config.toml
n_layer = 12
d_model = 576
n_head = 9
n_kv_head = 9
head_dim = 64
d_mlp = 2304
vocab_size = 43082
activation = "squared_relu"
norm = "layernorm"
norm_place = "pre"
norm_eps = 1e-05
positions = "rope"
rope_base = 10000.0
rope_fraction = 0.5
qk_norm = true
attn_scale = 0.156
bias = "none"
tie_embeddings = false
parallel_block = false
init = "normal"
init_std_qkv = 0.0276
init_std_o = 0.0343
init_std_up = 0.0395
init_std_down = 0.0395
optimizer = "adam_hyperball"
lr = 0.01
lr_mult_up = 0.906
beta1 = 0.9
lr_head = 0.00546
grad_clip = 1.0
warmup_steps = 163
schedule = "wsd"
decay_fraction = 1.0
decay_shape = "linear"
final_lr_fraction = 0.0
batch_tokens = [131072, 262144, 524288]
seq_len = 512
doc_mask = false
train_tokens = 1256000000
steps = 4292
dataset = "wikipedia_en"
Each number is 128 + 24 x the weight over its row's rms, rounded and kept within 0 to 255. Layers, rows and columns count from 0. Numbers have three digits each. The size before them is the row's rms in percent of the matrix's.

# down: layer 9 MLP down (transposed), 2304x576, rms 0.0395, rows 2090-2121, columns 192-287
# up: layer 9 MLP up, 2304x576, rms 0.0395, rows 2091-2122, columns 192-287
down2090 099:107144125135120133139171169086123094140112111150138137175120093134146116126124148087136157112101129140106127111124123150125113137109102124126124109105185132116159107107075134083127098150121141123132124121126140122132127109075185134135090119130164151140130108110085104151142084169123067136
up2091 102:120131129157151147137150158155141105123108156154144072102147117150130126176085095111163152139093116097121125130156158153130131151169151124160121119100153128111115109100169112134148130089143115123137142145159096077135086147173115101097106114143106112131094129136129116138111120115136128079
down2091 107:119105159101135118141159119117128103097141139099100123130086119111120116150141092188175165133163113139122108112162107111120116141071102127128157108150155176123146090125101122163148122140142138144142108120099135139145131139116108097134140132138128157137143136141137100084152125096161155106
up2092 083:112152121134105072094124135141113108119147123169107146142142125112120117108116123100133130131097138136165113170084159109137142146135101084104121123106150099127124127135140156125111145107082139180153131115118114094102098094136118090118107128128095123116194152110098111124107156104158131123
down2092 089:184139148159112109097087165143128092128143110105089162124120147151100106127129143076114080115104167120140124091106120149132188141144092100153128134098124085162146132120169144121130104095153116096137123159118137143138136133167117100129090098145134162122180124112126131134134144109109134092
up2093 095:130106119136126108136160144141148182110119103127113127143104135107087095149120127101119087117120177135131109160081117111134178132124161160145122153148191112122109140081164124166137108114153169134105149106123125090156100131145105112130104128104101172117108100172157124117095095103153153094
down2093 107:106104138157160130130123080149134148138121139114122092143122116111094121147134080131106118038143132123147122133147096093146121116135128103151108110136145124135089114090136155148124121156161089107131152115152131106123103143110096115117118120106143125129144132175144120162124128113106148092
up2094 103:118147136145138102137155113116114151150149084064198136130129145116151135178149094143169109151147102150108115117152042151137130093103136134088102142109123151105141190090112143096151141118111152111088126099134112152176108172152127137138108102114138095141140148103101159140101100066154139112
down2094 099:106102111168089143134136127140137149158147143151064098153123070145096086147136135137154134079113153113115101137158136116170151114151152143128111120163097102148116095139131125125124136147140134114132121155109168093073168186064117095163142137111135107122103093151145138141149114197140145153
up2095 081:124128147126157146138139157101098113099142103063124106145144142069197121105132121130116113117110106148087088122137133082164103159112122134132102135087145123159099110115119134134133137138148122157144111100143145130143095125145144164103129088149130091128150185112123096147090138140125153100
down2095 082:134130096132154133155150114117172184136102127158145102091132118115097138142128136154119140096092112134140153122148135121128174130152145150118129117120116129124105176120139138172146104158135126104090171102116107133162144100110135090166135138091107157153121138152134095150129126140168170092
up2096 093:149103144113117108129147072150100130115120103103106204171111127142096098144115135127162120110107174085151118125132142119161091144119143132133126121123115157148115105133118126076165119096116135140141142095123095161146145118120139133117149119163125103142069107121148150113077099113143153122
down2096 090:122134145152125125134151169090145138126111147136172050089130139127183114131161142175117126114156156102115140123137132129087133116183090174135143099160136143160151119161125113121116133156155139161176102119117117134078125119100120111138109126098144168097187165101116100147172118125104114151
up2097 078:125113131172071102126106155158149110154134118064132151103124163141133126150132128106096111124106124145151147165139115170096120112122138141137110106150185130135097087094159146106127151130132128109091126110122088090132075103114120115147112134131102134138110148108134146092171124162126126142
down2097 094:135147129129128156135106165105113086112144138110111135110129156114148113138122133135159133178121167100124160124111113146176130176130086116177171112109184140136146124159114137113140127160151095141094168131154127139190117091166167107114119129136152174142152114129122108116151152143120111099
up2098 102:130112161127124107149185043160098115063160137149134103163140168097109135079135115138138081138107145118128127178127105130126163143134131108147118177143142090144092157101153143168127136168087141137139157155120094087156097102139122139114091140117155118134130123104098105110150116144139122136
down2098 096:136087109159147127120136156189121130151122172111128155158153105145127147121071135157150188128160118137107126110126113120109139132131161126130144064182137105162135105148100094078127116149123087139105103143132205135099145102117126106131139113110136145097084146139124127117141117205137160149
up2099 093:157123136124127119121116143162100194110124146103113070168113105115163114119160111185126146148129171108148122124138102139148166141128121083111100119148086115123100116094175124132099121119131145140124122148138119114168134117176137097146085130117081116103124121163096147110099125139112118157
down2099 103:132139145124111083144139114129134113106149130130152131166097122142128187175085121135130060116092103147144099125140144136145110125125126167095120114088113152160134139130107101117146135114135159129108127079083108141133122141095136134117139098098119151168176088135163090113102108133160076118
up2100 108:098133160145122096112123113129099134125107161118128111130144144126126128112106143123157139137142145186082156140110111106121163131140084160142167170114111116174132137153100190148145129146169095127142105140161102186106153101168157108166132116106158148109131111124122128133125157137088121152
down2100 101:104115097158118124128146160088204094131106163131091140082090136149134130126115163167133148094139142113131139143097166131101111136114124087089066131128128126118181100136157096144088147127096136155129122147096098149115098144111147146106097133129096086142097124152165125100115113132150110144
up2101 099:134105156133110119150134104127097115138132158122130109166133120131085087152190113114111112135168151086139148114159127168165138132149123142097081097135123071153138084094109112137160125121137119114124123085116165092168123106117105157125114116157087111172167136136092118123084142133098113150
down2101 101:127158106109091164147118117164107145089122102097168122140135135097133120052096104142147126122175133121152130159110112148132139156135105157173100118121135120130135116159113094135108116120131142124109129109108063126164126095106137124134153133093137126153137120124167133147147138158125131153
up2102 101:129132166148128117105139111077103133127158141121150129107120130148142116091164143091139122171120159184116134076091112107128107146156144126125096138125084115087111103121156144138119122101121169123118130153105126092135123172125131161146139186087118126108159173127109109143121127144125166161
down2102 108:118151095117141178142163096111057159095148116183158118135118115137144165117105094117118074138112159144141095127084156110132129135130113122103106098133159135099152128071145148160109130111112109126116112130124109109115094132091114101136083143123109109137150153094124138145136095110126138152
up2103 103:149117121145121151128167122112117139133151155088121150167102111158143161110110105094139083117089131100131147140121146144176107149152165111137100150105134141103121116099095130138154168145103108147108159152132089107121133155173119096109118150105130136092087164157120155083077154124149151090
down2103 099:122120164131131138127125176074156144182138132119125098142151150127106122142101140113113124128127141130109137122111102096103086117103124158155134164139146098108123099119136119126144156101085125140147116100097129132080152120113174129141095126113145097142040126137145151131161135127124187128
up2104 095:142134131133059137121121146124140141099087128153148167170114084132109137116150151116094131103126117134167138160092165109135106118124137100133109129073136127131118104094136143151135136129138129117107146168146145094203110161102112142103137176128067095134140136131136117069153073152105111156
down2104 099:093181138106107115127129072133117151128166134118110127104108150150102089130117134166120136170095139179122125159081141158084122106120136167133164117166093134125142116137112157120122131121149107112113100114108094124097114143171142128110067129120122127101135067082109150155107153109123151097
up2105 098:113156111121112151136118099113084112108119129087151152146072150148142135109138159121127122162093137168132189123134141143168111125128169132144100124148167132099078148114106146147108148175155143130158151128112115158129056146168124153127131094147091129139102134117072133165147132093104124141
down2105 100:124106166112146132133131107128146111145115143183140147138195120155113130138125123114097114172148125115106114117082109137085169092121135135151162139144105144125121128119089171146172114144124100139107130172159103121128136148081148134113113152117134141182149113133119103109106102107128088092
up2106 096:143117137161116089109175053144150125130127141099143135143114129102148096078125147114124127147121124138148109096144088179133123128162149127128151138143107141103102153136113119174160163107113072103149114080155127122082160116113142109135132113144138137131149094101106159087083114124093136101
down2106 092:096183124129108123152184125193151120161109097171132107107128177143141135130123103162134118088117125118140101121158145172131073177131089123170130132166140111155134099139134140120096131129138150130136127085105127135123145117125111165154138150116080120100079117150150129159138123171140117113
up2107 098:156141119090145113121100119092095162120113170146100081105183100113100158128127144118122114117122151157149125141170135112113130174105134125109133112125166143137129140139102127088139157107173113142128144083147117149127133168107126146119156120114158151131135168131087129136090127150149088132
down2107 096:149146111094096101136086122163110116105127118081085129104124188142145184124165121118121182145092091094129166067114087160137165110106147121131123134126112129101131132134149151146148117142113127160108113157134106085105166104130141144142152120140120153084092104110143136134139110133178140177
up2108 090:100135110141110118184130093125132129105151130126110081102125090084076123177143082163103125104095121113134162136113115135137133152140149137124090093112130143130117105110133093101091129147172115091154136144113160114099132146125112133097095110148124130106104125149078137114131157180129080097
down2108 090:154099165088130148121157110139144156119165110069106105154134118147136159151113113115142149114116112140109111138154111156160160149134159126151110118078125109089117149144147125091137081128173154082141111120142157123144151136090154140182113182141130108133161155105112159120134112126126119122
up2109 113:170085149130095129129139137102093180084072161126122134143106144143130177158140158083099152127088206105120127157154129119169161144124139099149110134107134113142102126130173134157083168090105133142101126128092157166127111157105095149172172143136167106112075121130098172125092151113099130105
down2109 110:127148156141127118107151130172153137118115122148087133161133124168125133142112117155130115077112147125121171129182168140104165074147129152111125169130197151101116171103108155082161137131135178129145142083101163115167087160109126137126108129136127159134115145091132100133133128085132119104
up2110 098:117094123119114137154132118113123140114104162097163106128119116139112147141111130167098121127150139115133154103143123160135111139156133119112089128167164119132123126121140142093114121132157120083155115141090140126153127109170098134134118102098152155136144153155140131143133172127126086168
down2110 094:135113121158098152150084160175124166115136168149134161149143126108136156094135125091127176089139163107124119124101152115104135112149127119116115126129117059121139133158134126122131105081105107080098134112127097117134129130139125136117141133160138120099109128121122155146118120107151108101
up2111 105:149081180102086083114138085121118124104089159137131136128116151107139162152122164069114150137109173140115145121153138124116159141137131114156088148137110131093122158104097110131106100116119142097092143134103107176122126114132128114145113093119137140131104164150164118142076089134133114121
down2111 117:137170103124152108136122152151157135168154093107079125134132097115116108145074162135113147157096137124160096127100118205154070058165104129133133140108106130168134109122105081126157109089129125136168110132115141137155104120117141146128114110157112097157102124140117123139131144127143134174
up2112 100:110110141131103107098112102133149105102111133115102122144138157109144138110147111210117100139128130110149133142097129176127131107131134089094117078121097144117115116150126108139113139158171135117138130185130180131121110124110105162127099135116128152140104156157068108127143145102140114116
down2112 101:127100109146105140143121122167079077120138086134172144173122139097067158087128119106099112168111144091157134132153128140133115100126095125150111156136158161119171111160140118131158153138084100123123119113111111167127112124127154144129146136116140114144108100104115148118137137149162127122
up2113 069:139065129107137123158127128147137124123141099130132163151104131137155119138131086125102113129133166111122158120079151087162157171107140125089128127151162105120123113106127141140106155111123098181117135147129148147114117140126131105104153123121086145130153147129125142135113132095134114111
down2113 084:116128092122090127089065129129119152154124119122087139119155118127125124158099146132173122128086108141171119127153115145129102113106153120125141151158134126111108108104163139132090160086142161110110150126107179093123098147160149145147133156109151102121109117147161133092168119155120108145
up2114 101:122125114138127103164155120139135102140123172082107163135135116130142137117103131112109102116118117126154131135126154143176133113158124149170119150124159096156108145071114159139106095114143119114079168161125142119122116113122160160121114127102137144113115153164147109127170156115141099142
down2114 101:103156133110106135145145167152120089121135094133131140124164147151107122115141087138123131140100099161109089164126131186120165111155159131117113132158112091113117143108084125122130111115115102142125113171128110141096105117129134098148154136112101123138083122120113157134124097117165149126
up2115 113:151119131147170121184138125117114129102081157108099118118107136141093168174125106103131162151148147117086139122155118116169161162157117097150114141120137102144109101110105120190138127106146103124127151129120141109160121088112146121145099134174130148123138129140154148129122193099112120094
down2115 125:146139161103128126121125142131152087146138145159105101135140111154129115125072107093167123123126145149094137125114113162131163117141118126156166123145098095137118130113079153136095139146149140103152122140115138136116114139100101140118108127122123112130131134143127130125150101068149115107
up2116 095:164115130127121087124106132131097121120114123068131110087134112125095155145136132146096139172135098134111139138111098087125133133132158112116154145135097138115127128121174130121125127175075125150148118122124133153138104101143159096119122155143170148133156148122105158146145165134178125143
down2116 101:133122108148113134142121107132147145098134084156182158172118101114135130109117137114096116100102127115121124169106134164107122150139092081133154129108112132114134107097104144175133135101135151110134126117169126075122116105122113158109115104108123096118120125138139126183083088161107128125
up2117 096:099119127152110142128162136130119112129128194137126174159105159087125113082127130134086130128161146102127122099130126103184123161112097104124106104128191115104094149141168126108175140125177095163151148105101096174127123173094160168123145148131119125107138101118133092096136129143114152128
down2117 097:139149129117128160143147146154148154127145141112124164140161130167156123118112176103099106115151155141072132094144156126136085133120092170098144156133174148175133144138138134155153161139062106100123143121095107149134140133108166151132113126145177128139146134146171136146101124079142124115
up2118 105:133139121129102164137137131091133080142128181102127123107120137176071107114171113141109119116111105130140100110137111102150137095179145144135162124163169129166152126129097115107120135122135120150131140107123126118135124170150154117136118102103092195111161146162136150059100098129095077104
down2118 098:144124136090139104150070132140106144102137157157155140174132150131163162090145133141100159122104124152141163126124192119165116149160112137144133142097083097165091115150148109170080150130109142131122191110141103128120123116108096126132064096122131131126135124095125175140108138163176141085
up2119 094:125159127122117107151116105138112131099147153167140082149179174095074133099117121136077155137133158137141108107160077166155148173126144138158109160140121139114114145147131144139132205133138094119127162151094141109105127115111157155104141123116174097123126122164132143081114149106122155121
down2119 092:093116115130141159138092102115142154116138134154156102158113175108160148186117138152108128135131112115116098141132134098118099110146144155123111106153124120129132176105091151138091126163100117112141123122161094156118089084115121131119119106101130073109167126090156158138143153112178164096
up2120 100:094093143147134110098137118159147176108124134150102135114149137176144117132107129172197163110149135147156160127163106133143113078153148131113100100120160099166143104137129165088128153113132123120104172136145089108137113120105146148138095110160161136139106147155120149169106101122169099121
down2120 136:130134163106144113161165122136102109170129102126124125159110128080067145093116164122112099126108124132141094152135152161106121145144129117164097151141144153119141115146103090135105139117098122118138087104100130095131187086145158100148127162089129120139140129142133153153116149119089132131
up2121 102:106090141169123107117155135157102116142106110137186122160154107089093145132114108156153148110086142122132116158133106118128153176134115113108107159137121083119114118089144115110168124079124103104130147116121154082114125102137125078127127135146131147153172159128136160107131118142100118110
down2121 100:117118115105165159140147099076105089141116161082113113115158134145153075158103129120099086160136121128146101118114104131132147127136124150120166114147147119170149131140117117083126135138127128170113121151104101147136148116158162158124136144111118140142113120123154127143161120100144124170
up2122 104:110077180143157097138135129138137150128157192145121161130156107064129152151151143151125094157095124140113141120076080127188152141124116089106102139145139124103126113089154162147134153145141109100149144126140115160146119100119156119124109151161091150101161105109117117143130146122139122091